From a checkpoint of a small transformer trained on Wikipedia: 4.8M parameters, normalized queries and keys.
Each number is 50 + 10 x the weight over the matrix's rms, rounded and kept within 0 to 99. Layers, rows and columns count from 0.

# layer 2 MLP up, 512x128, rms 0.295, rows 77-131, columns 0-127
27 67 53 47 56 48 53 49 32 50 53 45 46 56 51 64 54 67 52 40 40 46 59 61 50 65 48 49 53 44 49 25 78 54 42 49 48 61 42 36 58 60 60 51 57 54 44 44 40 48 53 77 44 36 47 55 50 39 43 58 54 38 65 50 40 40 66 35 44 53 55 63 61 66 60 58 46 56 45 42 59 45 37 56 35 61 47 45 63 37 40 40 39 50 51 49 49 49 58 55 40 50 49 52 52 74 49 65 53 44 60 48 44 71 67 52 51 60 54 44 64 57 42 65 58 32 34 60
61 53 65 50 49 33 53 38 43 50 56 48 56 55 56 42 52 43 58 40 68 35 65 42 58 51 50 47 36 66 51 61 52 47 50 39 68 41 31 63 66 42 39 54 46 59 55 48 43 66 48 40 41 40 40 52 44 56 51 58 39 47 43 68 64 40 47 66 52 54 65 61 47 41 39 62 49 43 52 39 41 65 52 54 49 67 22 68 55 46 45 58 56 32 52 47 57 63 48 52 57 38 35 38 44 50 30 50 49 47 53 36 53 40 56 47 38 37 40 42 48 61 50 59 34 52 64 55
68 54 51 37 70 32 68 43 44 42 29 52 51 59 57 59 50 52 56 49 53 66 44 57 35 55 48 28 69 61 36 46 50 38 51 44 54 35 54 38 48 54 57 58 51 48 57 53 39 42 54 52 51 47 73 44 50 54 62 46 59 53 70 55 37 60 48 44 63 56 55 47 66 54 45 45 35 72 53 55 50 52 55 56 55 49 63 64 64 56 58 61 43 57 68 35 53 55 44 51 51 55 60 52 47 53 54 55 51 55 57 41 37 44 66 46 43 48 38 44 54 47 41 46 46 39 31 57
45 34 48 43 52 56 53 37 44 58 47 69 42 45 60 53 52 46 50 56 47 37 58 57 47 56 41 36 44 39 58 56 52 57 53 58 59 47 57 42 58 68 48 43 61 51 50 54 51 53 54 65 52 51 47 51 62 61 42 58 51 43 57 44 38 57 47 38 41 47 54 40 46 50 35 66 41 63 42 60 54 38 53 42 50 44 47 36 43 53 43 39 46 47 54 44 58 54 45 46 49 55 57 48 55 42 37 62 54 46 66 53 46 49 36 50 60 67 39 63 62 55 42 55 43 46 42 62
52 55 36 57 43 46 36 63 55 32 57 74 49 49 55 48 57 55 44 46 62 50 46 47 39 44 49 51 35 51 52 54 58 61 50 72 46 44 46 54 48 53 46 61 46 46 38 67 53 42 61 38 52 45 55 54 54 61 51 40 56 50 49 49 58 55 51 35 47 59 40 41 49 37 58 53 48 33 48 42 53 69 54 51 57 54 46 48 55 53 59 48 36 46 56 49 46 51 57 44 38 61 52 54 43 45 58 52 48 49 53 43 45 53 46 46 62 56 52 43 46 45 48 45 58 53 26 36
49 46 51 72 62 47 54 63 48 56 46 66 47 41 58 63 65 39 62 62 55 56 47 62 48 43 49 55 49 47 48 56 43 49 43 62 37 35 44 64 35 47 42 53 36 32 50 44 56 53 38 46 57 64 51 52 49 40 68 43 59 58 52 59 58 42 57 39 54 37 59 48 63 54 60 51 34 54 57 60 54 44 49 59 45 53 62 48 58 65 40 44 52 60 51 67 56 52 48 54 40 64 39 45 52 54 67 48 64 59 40 50 58 51 31 47 45 54 52 56 42 45 40 61 59 71 37 42
53 44 41 29 44 55 59 68 44 45 40 56 45 52 37 42 49 43 51 36 46 47 45 52 58 50 59 55 30 42 46 56 41 53 51 57 49 59 51 58 54 56 35 69 63 69 68 69 51 55 45 28 46 62 52 21 43 48 47 51 68 48 53 50 39 35 42 56 48 61 43 58 44 45 54 54 44 54 32 64 18 53 42 39 49 41 75 38 50 46 53 46 55 43 48 32 59 47 55 57 58 57 50 45 36 41 47 71 35 49 35 65 69 64 42 59 35 41 61 54 45 53 47 49 34 43 37 38
42 60 42 54 44 41 44 45 57 53 37 34 44 56 74 36 61 55 48 48 54 66 58 56 55 55 55 54 52 42 28 61 58 61 64 28 49 48 66 47 34 56 52 57 62 41 48 44 36 28 45 47 47 43 55 60 45 35 54 61 50 64 44 70 62 38 29 51 67 61 52 49 44 34 56 61 45 37 49 39 59 56 59 64 49 63 53 65 63 50 49 56 47 57 57 41 37 60 36 55 57 49 54 18 42 31 59 34 43 33 46 48 50 55 52 61 48 36 58 56 41 45 45 48 57 61 47 41
67 52 62 43 60 51 56 57 48 49 33 61 57 37 30 36 48 43 59 44 38 57 54 45 31 47 36 58 72 59 52 60 43 49 58 63 58 38 57 37 53 48 43 43 34 60 46 64 41 37 58 37 38 58 64 67 65 68 49 66 38 30 36 35 53 51 30 37 68 62 57 27 37 34 35 44 50 44 44 53 42 58 44 50 49 47 61 46 41 48 59 56 59 41 61 62 55 40 32 47 51 71 78 69 57 46 44 40 57 39 68 63 42 44 49 53 52 55 44 37 22 30 55 43 47 46 61 55
49 45 43 58 73 47 46 63 61 42 52 47 49 39 34 51 62 43 77 56 56 44 65 50 47 37 45 55 56 47 49 49 57 62 49 51 31 50 48 75 59 40 59 32 51 46 65 42 57 45 69 61 51 53 65 44 43 53 41 58 55 42 60 50 42 51 56 45 44 41 34 43 39 48 38 37 53 49 60 41 52 50 58 40 56 61 45 55 43 51 37 43 59 36 49 49 50 45 50 44 44 45 43 37 42 55 63 59 66 48 37 55 40 57 41 43 41 47 45 62 48 70 61 54 61 43 57 53
54 45 51 49 51 45 61 46 57 48 50 49 44 47 46 46 39 34 34 52 50 25 50 44 64 28 58 54 34 62 66 63 37 40 66 55 55 34 68 58 50 55 56 63 29 34 49 49 48 61 39 54 68 48 55 54 65 58 56 44 71 64 31 59 60 46 55 40 40 41 72 56 61 72 63 31 42 50 68 43 42 47 75 24 49 58 60 66 46 42 69 45 53 44 52 46 60 54 50 42 51 53 66 47 48 40 54 48 55 41 37 46 37 57 29 45 49 61 34 76 65 26 48 31 45 56 51 54
37 57 60 59 55 48 36 51 47 60 48 57 44 55 55 49 53 49 55 44 42 41 51 55 55 62 74 48 36 45 48 52 57 50 42 65 64 49 47 34 51 59 53 66 49 41 34 36 46 65 47 49 51 46 52 40 44 49 46 43 44 55 56 63 54 47 55 55 45 57 51 44 40 46 44 51 46 43 50 46 49 42 52 43 57 58 46 54 44 46 54 38 41 65 53 51 47 41 35 67 58 44 49 41 70 62 50 33 52 47 61 40 34 56 43 39 37 47 48 58 61 45 48 61 49 49 49 50
57 51 52 43 46 43 62 60 51 35 44 57 58 63 61 50 47 38 44 51 48 64 36 42 59 51 77 42 54 72 47 29 52 55 46 58 55 48 45 58 31 61 56 63 64 50 54 48 24 46 57 48 55 54 53 30 53 60 53 29 58 51 60 28 51 49 36 62 66 34 17 46 43 43 41 74 68 44 33 48 46 67 47 50 48 46 60 54 47 43 43 44 46 42 57 71 54 55 43 42 42 51 47 54 31 45 52 47 60 33 38 74 50 48 29 47 56 44 48 59 40 51 69 51 59 61 37 64
66 35 55 54 50 45 56 67 62 49 49 53 49 43 50 35 51 55 49 47 54 65 64 57 59 57 47 49 45 38 47 63 47 46 45 53 53 54 48 50 56 43 39 38 67 50 35 56 47 56 45 27 46 45 44 58 45 62 56 67 31 64 58 49 47 57 48 35 45 53 66 54 50 51 38 72 50 49 38 48 50 47 81 42 47 56 49 47 63 34 50 43 55 51 49 43 48 66 47 42 47 42 50 55 33 58 57 42 50 57 47 56 52 49 53 34 65 59 42 52 47 59 54 60 55 68 52 50
51 56 58 30 76 52 71 51 31 23 39 38 39 70 57 57 35 72 67 44 50 71 55 33 64 59 61 64 59 42 54 43 54 76 32 48 47 46 44 60 48 49 42 46 56 22 46 40 52 56 38 28 60 38 52 46 54 44 49 46 60 69 67 42 52 61 41 56 46 67 69 52 41 58 52 46 54 30 48 47 62 40 54 42 43 61 50 31 34 46 51 34 55 69 44 61 54 68 53 52 55 35 49 59 56 64 49 43 32 42 34 54 56 58 49 50 42 61 76 51 58 57 38 47 42 53 58 45
60 43 61 24 58 39 40 59 75 55 68 31 45 28 46 36 64 58 43 50 51 67 70 48 46 33 53 49 53 60 53 63 25 31 69 52 52 63 49 48 31 59 49 45 38 40 49 47 60 47 61 54 42 52 66 48 63 64 62 58 23 56 50 64 52 34 47 53 47 43 61 30 64 65 57 40 48 34 39 44 44 37 41 35 58 34 58 57 47 49 57 58 63 35 41 56 40 39 46 44 47 38 61 51 63 52 41 54 49 52 31 49 59 47 38 28 53 58 51 59 50 56 31 62 43 56 39 54
61 33 66 81 49 48 54 52 53 63 35 57 36 63 47 54 41 46 66 22 66 34 49 38 35 38 38 41 50 61 52 49 59 50 52 53 45 37 63 48 51 28 52 46 43 35 71 50 55 53 54 36 47 47 47 55 38 49 37 50 54 49 49 55 46 52 29 36 35 53 57 57 42 44 37 43 43 61 63 42 51 43 57 70 69 56 43 71 41 61 38 45 56 55 42 45 66 59 63 52 53 61 55 40 53 53 59 48 48 53 73 70 53 67 45 28 54 45 55 44 43 53 47 55 31 43 54 48
58 67 45 51 47 43 70 58 52 46 42 48 28 61 47 69 37 50 49 51 35 63 35 60 45 53 55 49 41 50 49 40 56 43 38 69 46 41 53 53 31 56 37 74 63 53 42 52 56 60 52 39 60 46 57 38 59 28 66 47 47 65 46 56 65 41 51 66 22 47 39 41 51 45 38 52 57 47 57 47 48 40 45 55 42 51 49 40 39 58 36 34 35 46 61 50 41 42 55 54 34 70 51 63 50 45 38 45 28 52 47 48 36 47 43 54 48 57 52 50 51 63 50 55 52 40 51 35
64 45 47 15 53 45 41 64 49 60 53 46 52 50 22 64 51 47 51 53 62 49 45 56 59 38 47 60 61 43 51 44 54 62 68 50 28 45 53 56 52 45 52 30 52 42 49 60 55 53 36 45 52 32 10 53 41 44 50 61 65 47 55 61 58 53 52 46 47 60 38 37 43 55 69 56 65 60 69 62 44 57 60 58 53 37 54 53 74 45 48 55 62 48 50 49 35 30 41 54 35 48 41 39 33 34 17 50 49 55 60 51 67 58 41 42 67 47 41 52 59 51 51 36 40 22 46 50
53 56 46 52 36 59 66 46 49 62 73 69 52 44 29 60 56 59 52 61 50 49 68 45 46 63 54 44 41 46 61 59 72 50 60 60 58 52 56 41 50 58 47 49 44 23 60 59 41 64 55 44 57 55 43 56 45 45 48 46 54 39 49 44 66 53 48 42 38 66 50 32 51 55 42 46 52 44 42 47 35 59 58 56 54 61 58 65 58 48 50 42 44 36 65 27 45 36 38 53 45 68 54 51 41 39 32 42 50 64 34 51 61 57 54 34 39 49 58 52 46 40 45 51 45 57 63 46
38 50 43 44 59 48 46 44 62 43 31 46 54 50 33 46 45 58 52 46 70 48 43 31 57 39 53 44 70 46 50 50 50 64 65 37 50 58 46 49 56 57 52 60 43 54 58 37 48 53 53 50 44 67 49 49 68 58 47 48 48 56 54 44 47 58 53 79 44 50 39 39 51 45 55 49 46 55 57 47 51 53 39 45 52 51 54 45 40 45 34 63 51 70 61 34 43 45 48 55 45 63 43 32 47 51 57 67 48 46 62 57 38 48 55 59 52 53 52 42 66 59 62 48 62 56 59 61
56 39 56 65 58 45 41 55 60 56 53 46 54 54 63 50 55 47 48 52 43 40 59 59 59 52 56 49 44 63 57 49 52 52 59 39 66 48 49 47 51 66 46 45 34 32 50 38 56 56 59 55 53 52 56 52 44 43 46 43 45 63 44 50 55 51 65 47 36 51 54 55 49 67 43 38 42 48 59 57 48 39 45 47 62 50 57 53 47 56 55 58 48 53 50 47 50 57 48 56 54 40 29 45 59 41 43 33 58 44 52 66 43 41 56 29 41 53 35 69 66 50 46 37 49 75 62 46
28 35 40 63 36 43 76 47 54 38 65 45 49 62 45 79 46 54 56 53 39 54 50 59 50 74 67 49 42 35 60 24 47 45 53 41 35 56 71 61 30 52 51 54 49 47 58 56 63 62 34 50 74 48 43 41 73 44 62 48 50 57 42 59 46 57 44 56 45 55 50 45 41 54 44 62 37 49 28 46 68 51 52 51 61 27 35 57 46 53 48 36 34 69 46 33 37 36 53 29 45 36 53 53 56 54 52 60 32 43 45 47 54 53 37 52 27 86 62 53 38 44 43 60 79 34 50 45
46 37 67 35 48 37 55 27 57 50 55 26 48 55 44 48 64 49 28 59 53 57 53 45 56 34 54 53 51 42 59 58 37 58 48 48 35 49 39 55 64 48 59 67 35 61 58 40 55 56 61 70 58 56 62 56 58 44 40 48 40 58 25 61 51 51 63 52 44 60 55 36 45 53 52 43 47 47 61 55 57 48 49 60 54 43 36 62 27 51 51 41 54 50 53 47 44 57 39 50 51 38 45 34 44 29 39 37 60 40 70 53 63 45 46 61 63 54 44 61 36 40 23 57 49 44 53 35
62 54 52 59 48 45 44 48 52 46 58 41 43 55 72 57 44 54 68 58 48 55 61 40 55 57 69 27 31 48 49 40 60 48 55 30 54 50 43 40 64 46 39 37 61 53 51 47 52 26 55 53 35 57 50 54 39 44 34 50 58 62 38 51 51 64 64 52 34 63 46 59 60 51 52 36 57 44 48 45 52 31 48 48 57 54 37 55 58 50 46 42 49 47 74 46 29 45 65 45 74 52 46 69 66 47 55 48 56 46 59 45 53 51 52 59 50 57 52 38 48 26 61 40 50 47 39 58
63 54 31 47 53 48 39 51 52 40 48 55 43 48 56 44 61 51 56 33 51 52 51 63 48 44 43 34 59 55 51 49 53 47 56 57 53 36 59 57 38 52 59 61 55 71 45 58 63 78 48 53 57 50 39 54 50 49 48 39 48 58 57 62 38 44 56 54 50 57 54 47 37 53 60 58 46 58 45 52 54 59 42 56 51 54 41 45 47 54 45 33 31 55 57 43 50 73 57 60 42 41 57 36 46 45 43 59 61 60 54 50 55 50 36 42 36 48 47 51 79 61 59 66 59 39 38 56
50 56 58 55 40 50 61 44 42 75 54 44 46 66 58 44 56 48 53 44 60 30 60 59 46 59 49 47 45 53 51 59 63 53 47 56 50 58 44 55 57 36 55 59 53 52 60 49 43 51 57 51 51 55 41 56 55 52 49 50 67 34 45 56 53 53 58 54 51 37 54 51 62 41 34 39 49 49 51 59 49 56 49 59 68 67 47 43 45 53 48 47 45 48 43 59 48 53 42 54 52 66 56 35 59 34 48 49 72 41 53 48 47 56 72 56 50 42 61 33 62 49 40 42 61 41 62 53
42 38 46 50 51 36 50 50 42 45 59 55 45 40 41 46 49 64 66 68 42 61 52 42 50 53 33 40 30 57 63 56 64 57 45 40 57 53 59 68 48 59 46 53 60 49 73 37 64 36 38 48 81 59 69 47 50 55 38 44 59 38 41 34 52 40 52 54 53 33 57 45 47 40 45 44 50 44 49 61 48 43 58 69 47 47 35 54 56 45 52 58 42 58 55 48 39 52 52 38 58 45 59 41 63 65 56 63 38 47 47 44 31 19 44 78 36 48 48 42 40 53 47 62 64 33 37 56
37 64 47 61 41 44 67 53 63 44 62 46 46 57 50 41 69 50 54 59 44 51 37 47 42 65 57 53 50 43 49 44 41 63 49 50 52 40 49 65 52 59 46 40 60 65 46 46 44 48 48 58 52 53 55 51 48 37 51 60 56 48 51 61 67 43 72 53 56 56 54 43 54 36 40 48 54 43 51 57 48 46 54 34 48 68 33 62 53 55 46 38 40 57 33 59 45 39 52 58 65 52 72 50 62 56 66 58 34 31 41 49 53 51 31 67 51 61 53 56 51 52 48 51 67 45 63 56
46 49 51 38 53 27 70 62 49 81 57 62 48 41 50 66 45 66 44 54 34 59 47 41 63 55 54 51 26 64 65 48 54 36 50 69 32 47 67 39 56 53 58 47 64 40 50 68 43 43 47 51 48 32 23 56 56 69 48 52 37 56 51 38 61 52 47 48 34 47 56 55 50 47 53 63 50 51 51 46 46 54 55 46 36 42 55 60 42 43 65 43 47 52 51 35 39 58 58 49 52 58 34 47 44 42 34 57 42 43 41 39 42 52 36 44 57 61 40 56 59 42 62 51 42 40 52 45
50 37 50 48 36 57 43 45 35 36 45 65 54 40 41 54 45 35 57 51 58 40 36 50 66 44 27 41 44 48 37 33 56 48 60 62 42 60 49 53 59 53 50 59 51 49 57 48 58 61 53 69 54 42 49 36 39 53 65 37 63 43 50 42 51 45 37 60 41 61 55 47 33 53 53 40 48 36 42 55 53 44 34 51 37 54 59 42 48 55 44 39 48 67 54 52 49 60 36 39 32 54 49 55 64 51 50 49 52 47 46 53 47 39 41 46 57 61 33 53 67 44 46 60 43 55 62 48
40 41 63 39 44 68 41 49 54 33 59 56 65 42 46 54 58 49 40 40 41 39 48 35 58 44 43 61 36 54 58 59 39 38 39 45 42 41 49 44 67 59 49 40 49 56 67 45 44 55 32 43 38 49 42 44 45 40 48 57 44 77 35 34 64 53 52 63 49 46 46 42 53 55 50 66 48 66 64 50 50 52 55 52 51 46 54 55 33 43 47 70 45 53 45 57 54 55 70 61 63 36 49 34 40 48 32 54 36 50 63 59 45 59 47 36 52 52 25 48 65 60 50 37 42 41 40 69
46 46 59 66 36 56 64 57 51 46 54 42 56 39 39 53 47 56 31 47 58 51 53 67 37 41 47 32 51 58 39 53 51 41 57 45 38 54 36 37 52 31 67 45 37 59 54 65 46 46 51 45 45 56 53 41 45 48 49 43 51 55 46 49 55 52 57 55 56 50 47 39 35 59 48 51 44 38 29 42 56 50 36 57 42 56 35 43 43 64 50 52 39 49 44 40 45 48 43 34 56 40 53 48 47 45 55 67 43 39 46 59 54 42 51 59 33 50 49 53 51 45 46 49 58 47 47 58
42 49 53 51 43 56 64 74 41 69 64 45 46 44 58 59 49 39 62 45 49 48 51 50 44 58 51 36 56 44 70 50 41 43 44 51 71 45 56 44 57 45 33 46 37 39 65 46 65 39 53 57 54 54 58 72 64 40 51 46 37 52 47 40 54 58 44 36 50 59 48 63 51 51 57 38 46 56 54 63 57 52 53 48 40 55 54 49 46 46 65 49 51 46 56 53 45 49 46 45 45 53 39 47 45 44 41 45 42 51 48 48 43 53 58 49 50 45 72 45 46 56 29 63 48 56 50 40
35 50 52 57 38 38 42 35 54 49 52 44 45 59 53 47 60 37 51 68 61 37 51 69 53 33 36 60 47 48 61 45 65 46 61 40 52 53 53 56 46 53 36 49 44 55 54 43 52 58 44 60 53 45 54 46 44 49 46 56 49 33 49 57 51 39 54 47 50 54 51 50 49 36 47 31 32 67 46 62 50 63 52 48 41 31 49 54 48 57 54 48 40 44 63 54 53 44 44 61 49 50 49 39 51 52 48 51 42 50 63 59 56 50 62 50 66 58 52 56 52 63 45 45 60 50 56 38
43 61 53 57 41 40 45 50 46 26 55 60 65 57 41 54 56 47 51 58 63 35 64 46 31 61 59 61 57 35 67 58 60 43 44 45 44 46 42 69 56 37 63 55 48 56 60 58 33 44 67 38 54 51 65 59 54 44 61 46 53 48 45 50 48 62 61 46 40 43 37 46 54 49 66 43 50 48 67 42 56 58 57 53 68 48 48 64 41 55 46 62 54 48 55 39 48 27 31 38 54 52 65 54 46 54 60 63 71 47 43 44 40 49 64 49 43 61 32 41 64 51 39 29 40 46 54 64
49 64 32 44 48 50 46 58 56 55 55 63 54 45 50 39 66 41 42 56 48 42 57 59 49 48 56 41 39 47 51 52 57 59 53 46 37 34 61 58 39 38 47 69 44 56 60 42 57 41 50 52 48 37 53 70 40 46 45 64 55 64 38 68 46 31 47 50 48 34 57 44 44 72 55 44 50 44 56 42 41 55 45 46 54 35 49 44 48 56 40 65 49 58 49 44 64 36 47 44 53 54 28 53 52 49 54 55 61 51 43 52 49 45 50 34 53 54 39 56 46 67 42 52 35 62 33 54
45 24 46 56 62 39 52 54 47 33 54 57 39 49 50 27 41 49 47 50 59 54 54 56 44 63 61 57 49 45 37 55 39 65 39 44 53 45 58 58 27 32 61 47 42 68 54 57 72 59 63 30 38 57 67 50 45 52 54 42 49 52 41 49 45 38 40 59 44 51 24 36 49 67 51 51 55 38 37 35 57 71 49 51 50 41 49 48 45 57 65 58 45 60 64 55 55 44 41 40 49 50 45 35 49 63 56 52 57 50 53 41 53 40 44 68 55 66 50 56 55 50 47 50 52 56 38 64
47 47 63 67 26 44 41 40 47 51 44 48 50 53 64 56 58 50 42 55 46 59 64 45 46 46 47 46 51 54 56 65 56 60 37 48 50 44 49 56 49 52 49 45 46 37 53 49 42 42 54 48 57 57 48 49 44 44 48 65 49 43 48 42 45 56 57 34 66 48 57 47 33 40 52 30 49 50 58 74 43 43 55 46 62 52 60 51 54 65 38 41 60 49 44 41 57 58 31 39 62 62 43 56 58 70 47 43 45 49 59 66 65 53 62 57 36 62 54 52 44 66 48 37 50 31 53 51
59 68 56 63 68 59 43 73 52 54 41 56 56 57 56 45 55 71 60 51 45 41 72 51 71 47 59 54 51 56 54 46 63 41 42 35 55 60 46 35 47 52 42 57 76 38 39 57 61 54 33 48 28 52 47 52 57 66 51 68 45 55 45 47 42 50 41 40 36 49 31 60 62 35 36 62 57 49 41 63 53 52 60 28 34 57 57 40 47 30 55 48 49 51 64 48 51 52 56 54 57 45 48 54 44 44 59 50 55 42 36 25 46 61 75 57 54 32 47 67 48 43 54 59 63 59 51 62
41 47 43 46 53 69 78 41 53 59 37 56 47 67 72 50 48 60 51 70 50 52 31 55 60 49 38 47 54 53 43 45 43 45 64 44 49 51 47 42 60 36 56 28 50 55 73 40 63 49 63 79 59 46 56 59 55 49 44 73 52 49 50 49 48 44 36 57 67 52 49 49 49 40 30 38 55 41 45 57 67 62 41 45 54 59 37 51 59 34 39 47 44 60 40 56 54 50 35 62 57 53 51 48 62 42 53 43 41 56 70 64 50 57 48 45 49 28 65 42 40 34 53 57 48 60 47 47
55 63 61 35 45 55 43 33 53 62 42 50 56 55 49 32 52 35 40 47 49 42 56 53 31 48 47 46 52 59 60 40 51 51 50 55 63 50 56 65 38 50 53 46 24 52 38 42 53 39 68 67 43 51 25 56 38 52 57 37 45 45 49 49 46 59 39 52 56 41 47 46 56 34 50 52 69 46 47 41 58 48 58 47 60 55 34 58 59 52 54 39 34 42 52 51 39 47 21 54 58 40 51 53 52 48 38 39 38 50 35 41 61 43 62 47 65 46 41 49 51 48 43 51 58 37 46 50
43 72 46 51 66 37 37 53 45 49 40 40 39 71 56 62 60 64 62 64 48 40 44 41 63 35 49 43 41 29 52 43 61 41 51 31 42 50 40 65 48 47 46 44 56 41 71 23 55 42 46 45 45 49 57 57 52 50 34 71 46 53 47 53 51 60 47 49 40 42 48 35 54 41 48 51 42 59 54 55 60 29 45 46 53 60 65 61 49 56 28 37 54 39 56 53 43 42 46 68 61 33 56 50 42 37 42 76 43 57 44 44 34 25 61 42 55 35 53 62 49 42 44 65 44 66 55 43
70 35 27 74 41 53 61 70 46 58 48 41 42 66 50 47 54 83 65 55 41 59 40 68 60 56 42 61 70 41 43 34 49 79 62 69 59 50 60 55 48 59 41 40 59 56 58 53 44 42 23 48 59 42 37 56 58 43 66 49 62 62 52 56 48 42 57 45 47 34 42 55 34 47 59 49 49 56 54 43 48 49 49 51 46 63 46 51 51 33 24 31 54 51 46 51 33 69 48 69 46 56 82 61 61 40 37 51 43 66 57 39 66 74 48 52 45 19 23 54 53 56 53 57 57 47 70 50
60 46 51 46 57 63 31 47 60 65 53 52 48 57 41 57 46 47 73 34 19 53 48 55 46 44 64 30 66 40 49 48 47 44 42 66 45 71 65 61 47 62 55 59 40 48 53 42 73 36 41 66 43 51 51 50 48 48 43 30 40 73 68 44 54 39 49 46 54 35 31 70 38 57 57 47 48 32 51 68 30 62 43 47 43 42 52 61 47 37 57 54 51 47 48 39 60 56 45 48 44 61 17 52 58 67 54 57 52 33 46 44 38 66 35 51 29 36 67 31 61 51 47 65 65 53 43 29
54 55 40 56 53 58 50 47 34 61 47 44 58 45 70 54 61 58 47 61 62 59 60 59 47 56 32 50 47 36 57 32 56 50 47 53 49 43 57 52 34 50 46 40 58 53 68 52 31 50 61 58 51 54 40 61 40 61 33 46 37 59 42 36 43 42 54 66 41 45 51 40 44 38 47 36 56 55 54 66 47 51 46 38 61 60 43 39 54 43 51 58 32 40 49 57 33 55 50 64 44 50 51 51 24 41 44 57 60 64 24 60 45 46 46 45 64 70 45 64 33 60 64 61 47 56 43 40
40 50 45 71 50 62 49 38 43 64 65 40 60 24 54 68 39 45 40 49 55 53 38 40 69 45 59 44 48 76 63 49 43 49 46 44 49 33 45 36 65 60 48 64 33 64 60 63 54 45 37 45 59 44 38 56 35 56 51 25 29 51 56 49 50 55 47 47 48 45 66 51 38 46 36 54 49 31 47 53 72 63 62 65 52 49 69 50 54 41 53 48 53 51 59 48 50 52 53 49 49 54 53 45 55 20 42 46 26 57 61 53 40 54 48 47 46 43 46 59 47 43 51 58 59 63 60 42
74 54 75 37 65 45 45 30 51 53 32 41 52 68 61 58 23 72 47 53 45 62 54 43 53 43 44 46 56 49 28 44 40 51 69 45 53 59 44 57 64 53 57 62 45 63 58 65 44 45 53 63 57 53 57 30 57 61 49 58 53 66 52 65 44 46 65 55 58 64 48 58 49 54 64 38 73 49 54 38 55 41 45 66 40 63 58 62 56 57 61 51 58 36 57 44 46 62 38 27 57 58 56 46 49 46 66 39 61 38 52 23 43 37 55 42 55 43 67 41 49 44 49 44 47 58 51 67
39 67 70 51 48 55 39 50 58 46 63 43 58 53 65 18 52 60 53 44 47 45 50 55 51 56 70 46 59 58 37 49 50 50 56 64 56 55 60 48 54 53 52 50 55 64 45 45 48 50 56 62 48 53 41 47 42 44 37 48 48 52 29 48 68 59 38 42 44 43 54 56 43 39 49 60 53 46 51 60 44 38 49 45 43 52 71 67 43 57 57 51 54 62 55 47 45 57 50 52 47 60 49 47 47 45 42 55 39 64 31 59 42 52 44 34 51 49 54 65 62 44 56 49 50 49 41 42
50 39 38 40 46 45 28 46 44 24 53 36 62 54 59 53 40 39 52 54 56 49 41 45 45 42 46 48 56 36 50 40 51 53 53 62 51 42 48 49 43 46 68 51 52 52 40 49 49 55 51 51 49 45 52 38 36 45 52 49 50 40 57 57 59 68 50 49 53 72 54 51 41 35 47 70 52 36 38 46 60 64 51 34 43 53 38 41 52 46 61 33 53 50 55 35 63 40 53 68 56 51 48 32 43 40 71 36 42 56 61 44 47 60 53 44 66 44 41 46 68 50 40 47 52 45 54 54
30 51 57 51 57 39 68 46 26 56 40 59 71 35 41 43 68 40 44 60 58 50 44 41 62 64 41 52 53 56 35 19 46 44 60 42 57 56 48 46 46 65 39 48 45 67 48 50 74 41 54 59 44 46 63 47 56 61 56 83 53 33 46 69 27 57 54 55 48 43 58 49 61 38 49 34 41 27 49 52 53 47 62 48 43 67 38 39 23 61 31 51 53 62 51 41 59 70 49 40 41 64 69 57 60 65 41 71 49 24 69 64 42 23 59 52 45 42 41 87 72 66 40 54 61 38 56 48
57 56 51 55 46 46 65 60 52 50 36 33 52 25 55 48 25 42 51 41 41 47 59 44 34 38 62 53 62 44 51 46 61 45 60 56 51 59 41 62 50 44 52 48 51 52 66 64 58 63 46 57 76 42 58 74 55 53 40 48 48 58 29 63 58 45 34 52 61 39 50 48 60 53 54 63 49 42 48 44 43 49 52 67 59 53 28 56 50 61 39 47 43 40 38 52 64 41 37 36 54 47 52 39 49 56 35 45 45 43 55 58 44 40 32 32 48 55 70 44 63 55 45 46 37 62 59 61
43 48 34 48 69 43 60 67 48 54 44 46 48 44 45 61 47 44 36 49 42 68 52 30 53 71 51 55 56 62 59 39 44 40 48 38 34 73 44 45 53 56 47 34 44 50 63 41 77 34 35 41 47 51 58 30 50 51 74 47 54 56 56 51 62 37 42 62 56 53 56 60 40 66 50 64 63 37 39 53 54 54 43 67 64 35 57 41 60 66 47 56 42 44 47 46 57 50 47 37 42 54 34 51 50 44 54 52 51 32 43 47 49 59 54 52 60 50 59 56 60 53 33 68 56 46 36 34
50 44 55 41 54 47 50 67 51 60 59 68 30 42 56 50 74 59 49 62 60 55 49 56 64 46 49 41 36 44 55 52 38 38 56 64 43 46 56 54 38 41 27 54 37 38 39 67 54 70 55 33 50 46 50 65 51 32 50 52 50 63 43 41 39 57 47 28 70 45 48 54 62 63 51 30 57 27 44 41 68 67 37 44 43 46 44 63 50 41 40 60 30 44 48 39 38 56 49 44 53 46 48 56 56 34 45 31 75 43 39 24 41 64 55 54 61 51 32 39 54 36 43 57 51 67 47 53
38 48 57 49 46 50 52 61 63 49 50 36 40 51 54 34 47 38 43 53 50 58 57 47 45 49 46 41 39 43 39 50 51 49 32 54 50 49 50 64 52 22 43 50 54 49 57 35 53 57 35 48 50 47 49 34 47 23 52 45 34 51 45 71 47 32 47 56 52 39 52 55 47 50 56 48 47 46 58 61 51 53 62 46 43 48 57 59 38 46 44 42 47 50 48 53 51 33 49 45 65 43 43 52 45 51 45 45 34 50 50 46 77 64 41 62 55 62 58 41 45 60 34 55 32 65 56 32